config.yaml
num_key_value_heads: 3
rope_theta: 100000.0
rope_fraction: 1.0
attn_scale: 0.177
init_std_o: 0.0
beta1: 0.95
decay_fraction: 1.0
train_tokens: 152000000
dataset: "wikipedia_en"
Each number is 200 + 30 x the weight over its row's rms, rounded and kept within 0 to 999. Layers, rows and columns count from 0. The size before them is the row's rms in percent of the matrix's.

# gate: layer 2 MLP gate, 512x96, rms 0.165, rows 256-266, columns 0-95
# up: layer 2 MLP up, 512x96, rms 0.154, rows 256-266, columns 0-95
# down: layer 2 MLP down (transposed), 512x96, rms 0.129, rows 256-266, columns 0-95
gate256,103,204,131,193,187,216,178,188,181,250,229,246,147,143,200,172,187,185,205,224,273,177,244,243,202,213,185,229,205,172,213,175,183,229,197,216,185,239,222,213,159,184,233,197,208,227,217,195,204,168,218,190,207,125,199,195,217,230,152,205,179,219,228,210,205,170,193,204,149,189,151,226,127,219,201,201,171,190,176,214,205,214,203,111,190,254,184,195,194,200,176,244,218,237,251,177,234
up256,106,172,234,219,208,185,256,216,222,169,159,179,202,218,246,199,193,201,197,159,181,135,199,174,243,246,186,220,196,178,213,185,160,183,197,241,195,174,187,183,165,184,140,212,139,138,220,164,189,170,205,247,233,231,207,228,154,262,244,189,210,224,180,172,274,189,171,200,213,203,195,166,177,160,198,210,217,178,233,173,166,167,194,197,241,249,208,216,224,165,214,233,189,193,173,221,255
down256,106,205,171,196,177,216,174,163,190,207,217,186,219,209,172,208,161,162,202,223,232,149,230,202,166,223,216,234,236,179,179,173,223,172,204,213,191,167,199,165,226,213,200,140,158,190,216,163,192,173,244,171,189,165,233,186,204,218,115,219,175,174,236,163,140,133,233,233,180,180,209,209,176,175,147,202,186,169,237,198,265,185,186,164,230,259,208,155,219,167,194,235,218,260,201,204,209
gate257,105,209,185,196,134,225,211,204,219,213,170,177,192,154,253,250,205,218,227,223,198,210,229,202,186,204,200,205,273,222,147,227,223,220,142,179,247,187,206,155,129,164,227,189,173,156,232,210,216,202,207,262,223,208,217,156,181,216,186,155,218,260,200,197,200,184,203,177,204,174,210,211,191,196,170,201,232,186,203,217,172,133,218,190,221,188,229,189,231,211,176,144,179,173,268,167,154
up257,104,169,144,179,220,260,224,177,184,220,235,208,175,186,174,164,193,181,201,238,226,197,223,229,203,204,235,216,135,193,236,228,138,219,210,236,194,199,179,190,232,201,200,208,224,176,197,194,200,236,148,208,266,162,186,206,231,178,233,233,163,162,197,205,175,213,212,244,234,208,109,192,203,230,177,173,223,229,231,232,201,250,172,229,205,199,164,141,160,219,181,226,194,223,138,224,176
down257,103,195,250,206,218,207,197,226,177,179,201,205,171,177,237,195,205,199,160,192,180,176,206,230,202,195,174,231,230,201,303,153,253,189,231,206,238,174,176,216,234,201,234,216,166,202,159,175,205,212,221,110,192,151,225,232,189,231,177,274,191,179,224,149,178,191,187,188,158,234,208,136,186,172,216,223,202,227,200,207,251,221,174,176,198,236,173,227,182,176,189,251,188,177,202,198,243
gate258,108,200,195,169,205,204,199,164,210,219,231,153,207,216,148,200,136,154,190,159,187,139,159,209,213,153,184,149,204,198,209,246,163,197,188,193,195,232,234,201,199,198,182,209,175,190,234,193,146,152,181,239,219,216,162,240,215,220,211,239,254,211,198,295,190,151,237,205,148,203,184,196,215,191,221,233,224,185,159,159,250,203,190,232,159,200,206,169,180,167,189,230,213,178,157,229,192
up258,108,194,193,192,249,214,202,293,189,204,198,262,225,187,211,267,215,230,201,214,223,204,199,221,164,200,152,204,152,262,184,174,198,230,175,201,187,182,183,201,186,249,206,209,210,147,188,195,208,169,197,200,205,188,197,168,183,244,177,189,140,186,189,133,204,236,193,200,220,228,186,164,191,222,126,190,167,185,263,253,156,240,197,230,213,201,208,199,209,263,201,164,209,238,175,182,184
down258,105,238,187,196,218,191,124,202,185,225,218,231,178,225,198,188,213,182,192,184,183,155,155,229,156,215,209,182,192,245,200,188,211,208,206,208,191,182,216,232,154,215,204,201,173,201,225,195,174,204,175,199,186,172,168,217,202,245,206,250,196,259,248,254,237,194,194,265,198,219,198,200,188,191,197,277,136,173,181,189,218,204,184,205,236,246,200,129,282,171,186,221,252,175,220,193,256
gate259,103,181,184,218,176,181,220,206,224,204,228,152,186,213,204,203,208,190,197,221,225,185,177,179,226,196,164,243,241,212,167,241,194,236,183,186,243,166,178,244,180,180,137,192,173,207,181,144,188,202,240,216,233,165,149,223,207,168,178,155,178,156,252,201,212,126,192,209,202,149,174,217,239,181,125,209,221,194,181,161,220,215,118,193,239,224,231,156,197,209,198,205,145,178,217,191,236
up259,113,173,207,235,245,195,199,193,164,159,139,219,183,174,227,207,214,226,233,204,237,242,135,194,217,181,239,218,233,183,224,189,177,243,214,202,186,148,133,222,158,165,161,211,222,244,172,151,186,229,241,192,232,182,255,183,223,186,227,230,187,174,186,142,148,164,159,207,143,227,196,232,218,230,131,195,164,186,178,215,196,195,187,198,200,206,199,192,189,188,193,201,145,176,217,188,235
down259,110,198,225,185,158,222,223,151,228,224,233,176,200,206,180,180,205,192,186,197,186,133,230,207,189,217,211,207,154,168,169,135,214,182,165,208,227,217,273,161,202,209,212,185,170,183,240,262,185,223,160,176,251,227,197,175,223,266,194,160,164,218,238,215,278,151,223,141,224,177,172,188,168,181,223,185,190,180,175,167,199,209,210,215,198,269,214,194,218,157,176,209,212,231,204,200,193
gate260,108,222,159,184,259,147,216,202,156,180,172,146,232,229,146,145,221,140,184,195,219,202,213,212,200,213,166,180,148,199,192,193,195,156,249,183,204,195,208,221,141,206,171,211,256,218,185,234,235,236,182,170,213,192,225,154,192,167,175,255,213,177,160,205,250,182,190,173,258,170,191,217,201,175,179,217,188,222,209,195,173,197,223,180,245,152,245,174,210,225,202,180,268,207,198,205,173
up260,091,197,261,189,238,169,144,226,157,238,215,234,246,199,184,207,209,175,184,179,184,194,179,249,177,143,199,231,172,192,160,155,209,198,147,203,231,259,215,140,172,196,218,175,190,161,190,190,188,210,192,195,158,183,208,143,162,202,180,202,255,146,252,150,218,191,219,221,206,225,164,224,221,162,182,225,197,214,232,242,180,195,218,233,223,193,154,202,194,211,243,170,244,175,163,232,215
down260,100,216,137,226,229,143,229,224,183,181,177,155,233,249,184,170,218,142,225,170,211,227,225,251,198,202,192,168,165,190,208,207,184,163,230,215,183,217,190,203,131,214,199,193,210,183,183,193,257,214,193,201,232,222,215,150,201,221,230,279,237,169,190,232,228,189,175,248,233,128,196,162,201,172,195,266,204,213,242,209,147,194,197,185,241,153,220,195,212,196,194,204,197,203,219,228,179
gate261,106,189,211,232,209,184,207,180,171,191,227,219,219,224,136,194,140,179,185,159,191,183,209,220,186,181,186,207,242,225,145,230,200,215,178,234,226,182,197,206,233,164,185,245,254,159,200,207,249,164,158,175,192,165,150,237,151,159,199,200,222,180,197,213,159,172,186,234,164,200,167,183,226,145,146,278,232,163,190,190,211,186,160,178,187,193,186,182,198,206,114,230,198,190,212,218,170
up261,104,218,193,161,195,231,225,212,193,197,188,170,160,182,237,225,169,218,233,261,202,204,187,183,222,186,219,178,176,133,195,217,212,205,232,197,215,203,189,252,184,202,223,203,169,209,206,158,167,232,207,242,203,276,262,174,252,172,240,230,199,192,220,197,220,189,226,185,191,231,209,198,187,258,263,120,107,236,215,214,207,185,177,229,189,260,205,199,202,198,229,202,174,205,208,242,186
down261,101,237,227,220,233,245,162,196,148,236,172,199,217,137,202,142,221,181,261,156,257,160,179,187,231,214,213,209,189,202,171,212,281,183,147,232,218,190,207,138,189,196,227,192,202,219,180,208,203,233,164,173,204,210,205,218,217,180,215,214,191,242,154,195,208,191,237,244,176,229,210,231,192,223,218,157,202,213,163,207,186,206,202,230,199,164,134,143,224,184,142,218,214,174,164,210,194
gate262,095,141,228,225,231,138,214,164,222,215,164,227,197,217,189,174,259,144,195,205,212,160,228,178,245,194,256,203,221,195,182,215,153,238,190,178,185,185,183,180,194,174,177,161,249,197,206,181,177,145,242,228,142,220,217,210,247,192,206,186,240,202,183,155,164,214,239,218,188,222,190,192,158,178,201,244,218,169,187,187,230,237,186,167,237,182,195,188,144,217,159,190,245,162,215,247,166
up262,099,235,247,136,215,214,144,197,162,186,201,205,221,203,255,258,168,248,218,206,184,212,216,243,202,228,194,244,133,179,261,214,203,186,196,244,264,263,197,215,186,180,232,226,224,191,183,246,175,196,170,188,174,225,182,188,216,206,167,165,184,257,204,177,249,163,174,217,196,169,170,226,214,191,201,202,173,160,197,227,207,259,176,208,225,235,234,196,172,151,179,211,224,188,194,213,226
down262,096,183,220,141,232,166,139,165,164,163,217,223,226,192,163,223,198,230,232,202,215,206,202,173,218,182,249,166,228,191,232,172,190,211,242,210,214,147,178,161,221,256,213,172,212,180,221,147,166,199,143,220,194,182,194,217,208,196,151,259,157,197,182,196,265,215,208,201,176,121,226,230,190,150,230,183,223,184,231,228,213,162,205,186,223,197,181,219,232,185,210,195,207,136,215,235,229
gate263,099,225,186,216,138,199,217,217,175,230,223,160,239,229,188,237,206,170,220,155,205,208,213,227,195,158,228,256,217,176,153,243,237,219,202,160,147,209,215,205,203,228,192,153,219,208,179,241,183,121,200,241,189,199,165,153,226,135,217,214,202,181,154,145,210,220,205,181,92,201,234,182,209,201,182,199,185,181,191,175,198,205,171,175,218,217,254,203,185,193,186,245,188,195,202,204,189
up263,094,180,205,188,259,175,143,183,223,189,176,176,225,143,191,195,165,185,194,182,177,155,193,187,214,224,142,195,183,210,171,194,168,170,229,254,267,211,207,214,206,180,180,275,178,206,234,193,210,220,194,180,187,195,208,225,193,245,178,174,197,193,231,208,209,135,217,237,257,226,195,198,226,187,240,206,212,266,202,184,232,191,207,179,224,180,221,173,276,200,224,169,249,231,230,259,237
down263,097,229,187,224,208,160,173,199,178,181,209,173,237,213,185,199,181,136,189,202,228,148,184,217,223,167,208,202,237,219,140,230,255,228,203,191,171,161,199,180,197,219,216,200,216,172,200,202,196,127,210,207,185,172,217,160,221,252,175,244,150,179,106,172,243,189,220,153,161,190,237,231,169,208,141,190,201,226,147,158,185,206,183,149,207,194,232,176,176,209,187,213,201,182,180,173,243
gate264,099,214,244,148,188,223,197,213,160,177,182,195,185,248,164,211,204,177,229,229,188,173,153,224,228,218,195,190,159,170,231,162,231,188,226,214,208,222,195,184,215,188,260,209,202,186,239,229,175,151,243,247,258,164,242,229,250,174,188,244,171,240,137,197,229,167,187,252,192,153,227,200,258,233,148,177,199,205,218,234,186,166,196,203,201,170,188,197,179,223,205,231,200,243,229,192,250
up264,100,174,160,154,262,190,169,243,248,202,243,158,200,209,224,241,186,172,175,179,192,190,190,139,186,200,203,210,240,222,223,149,198,194,135,222,203,179,189,194,191,221,212,180,186,226,213,187,201,201,194,151,236,192,228,158,179,236,209,194,218,165,171,222,219,257,173,228,269,206,192,127,205,250,223,126,204,206,206,221,186,167,168,236,166,257,183,209,182,206,201,157,177,198,170,213,193
down264,100,167,227,158,243,224,253,180,207,226,160,229,183,207,183,236,186,202,151,210,128,230,188,226,152,212,209,214,149,252,179,167,224,200,219,169,173,190,207,228,188,175,256,204,182,190,221,184,228,216,179,214,203,229,217,203,216,190,162,183,205,193,153,147,153,218,212,226,223,205,184,215,239,212,177,250,243,232,251,220,180,185,215,160,261,144,211,158,177,199,209,263,227,174,237,219,177
gate265,103,229,205,215,190,235,221,192,137,186,225,238,192,150,190,212,190,227,271,184,185,196,176,225,237,239,179,172,238,202,214,175,193,166,176,209,212,206,199,210,195,181,277,173,192,213,196,140,238,194,161,293,199,223,204,134,217,200,216,211,152,245,224,180,185,203,142,256,187,234,204,225,143,181,184,181,209,167,240,218,210,218,224,171,171,217,218,208,184,204,157,219,211,198,181,242,173
up265,097,242,160,190,184,231,201,170,187,199,210,232,224,205,178,206,158,211,230,229,173,179,136,219,203,237,186,225,183,165,231,228,222,229,222,279,161,192,227,186,197,207,203,223,195,181,205,197,171,177,230,242,267,231,234,182,289,205,224,225,191,155,148,197,223,159,161,223,197,219,196,180,219,206,173,188,189,216,204,186,204,180,170,159,183,238,221,157,266,168,168,183,199,233,128,198,209
down265,098,180,262,228,234,230,201,217,185,160,163,223,185,222,162,170,220,111,237,228,180,170,196,195,214,158,223,169,214,198,187,243,144,235,173,188,251,180,176,208,176,182,201,182,172,169,165,196,210,130,186,198,171,217,250,179,190,140,259,229,191,202,239,185,223,170,164,186,166,238,146,214,181,205,174,192,147,233,202,199,186,156,169,189,204,223,197,188,198,150,224,200,186,176,210,171,197
gate266,101,169,273,196,187,175,192,209,223,181,175,242,193,161,168,151,189,227,205,241,178,145,164,206,175,167,172,210,221,158,181,223,215,186,183,180,159,193,194,179,160,216,229,217,193,197,202,200,175,259,199,257,215,216,236,224,210,137,233,176,227,273,179,194,195,164,251,272,240,192,159,180,212,272,198,211,186,241,184,211,202,191,216,222,163,221,240,186,189,231,227,215,216,211,208,172,234
up266,105,180,204,208,207,230,241,211,215,192,212,198,230,193,266,227,185,169,232,193,217,200,205,200,205,230,179,245,204,234,220,193,172,180,138,161,201,148,196,228,222,225,171,146,236,265,172,168,159,140,148,177,197,236,146,222,214,228,192,202,192,250,179,155,192,200,178,173,204,202,195,209,225,190,193,223,119,146,206,230,206,219,187,147,204,242,176,239,195,177,210,172,208,241,216,240,248
down266,100,193,264,172,231,193,207,167,210,190,160,207,205,207,164,274,182,186,257,169,200,214,223,200,202,197,200,191,261,157,215,185,164,169,201,180,197,172,231,188,267,227,205,183,153,233,180,150,177,173,199,232,174,160,239,184,210,250,210,192,155,186,172,215,189,210,217,148,226,195,213,149,212,224,191,218,153,194,257,154,220,229,148,188,214,207,164,259,205,193,181,144,223,185,204,202,241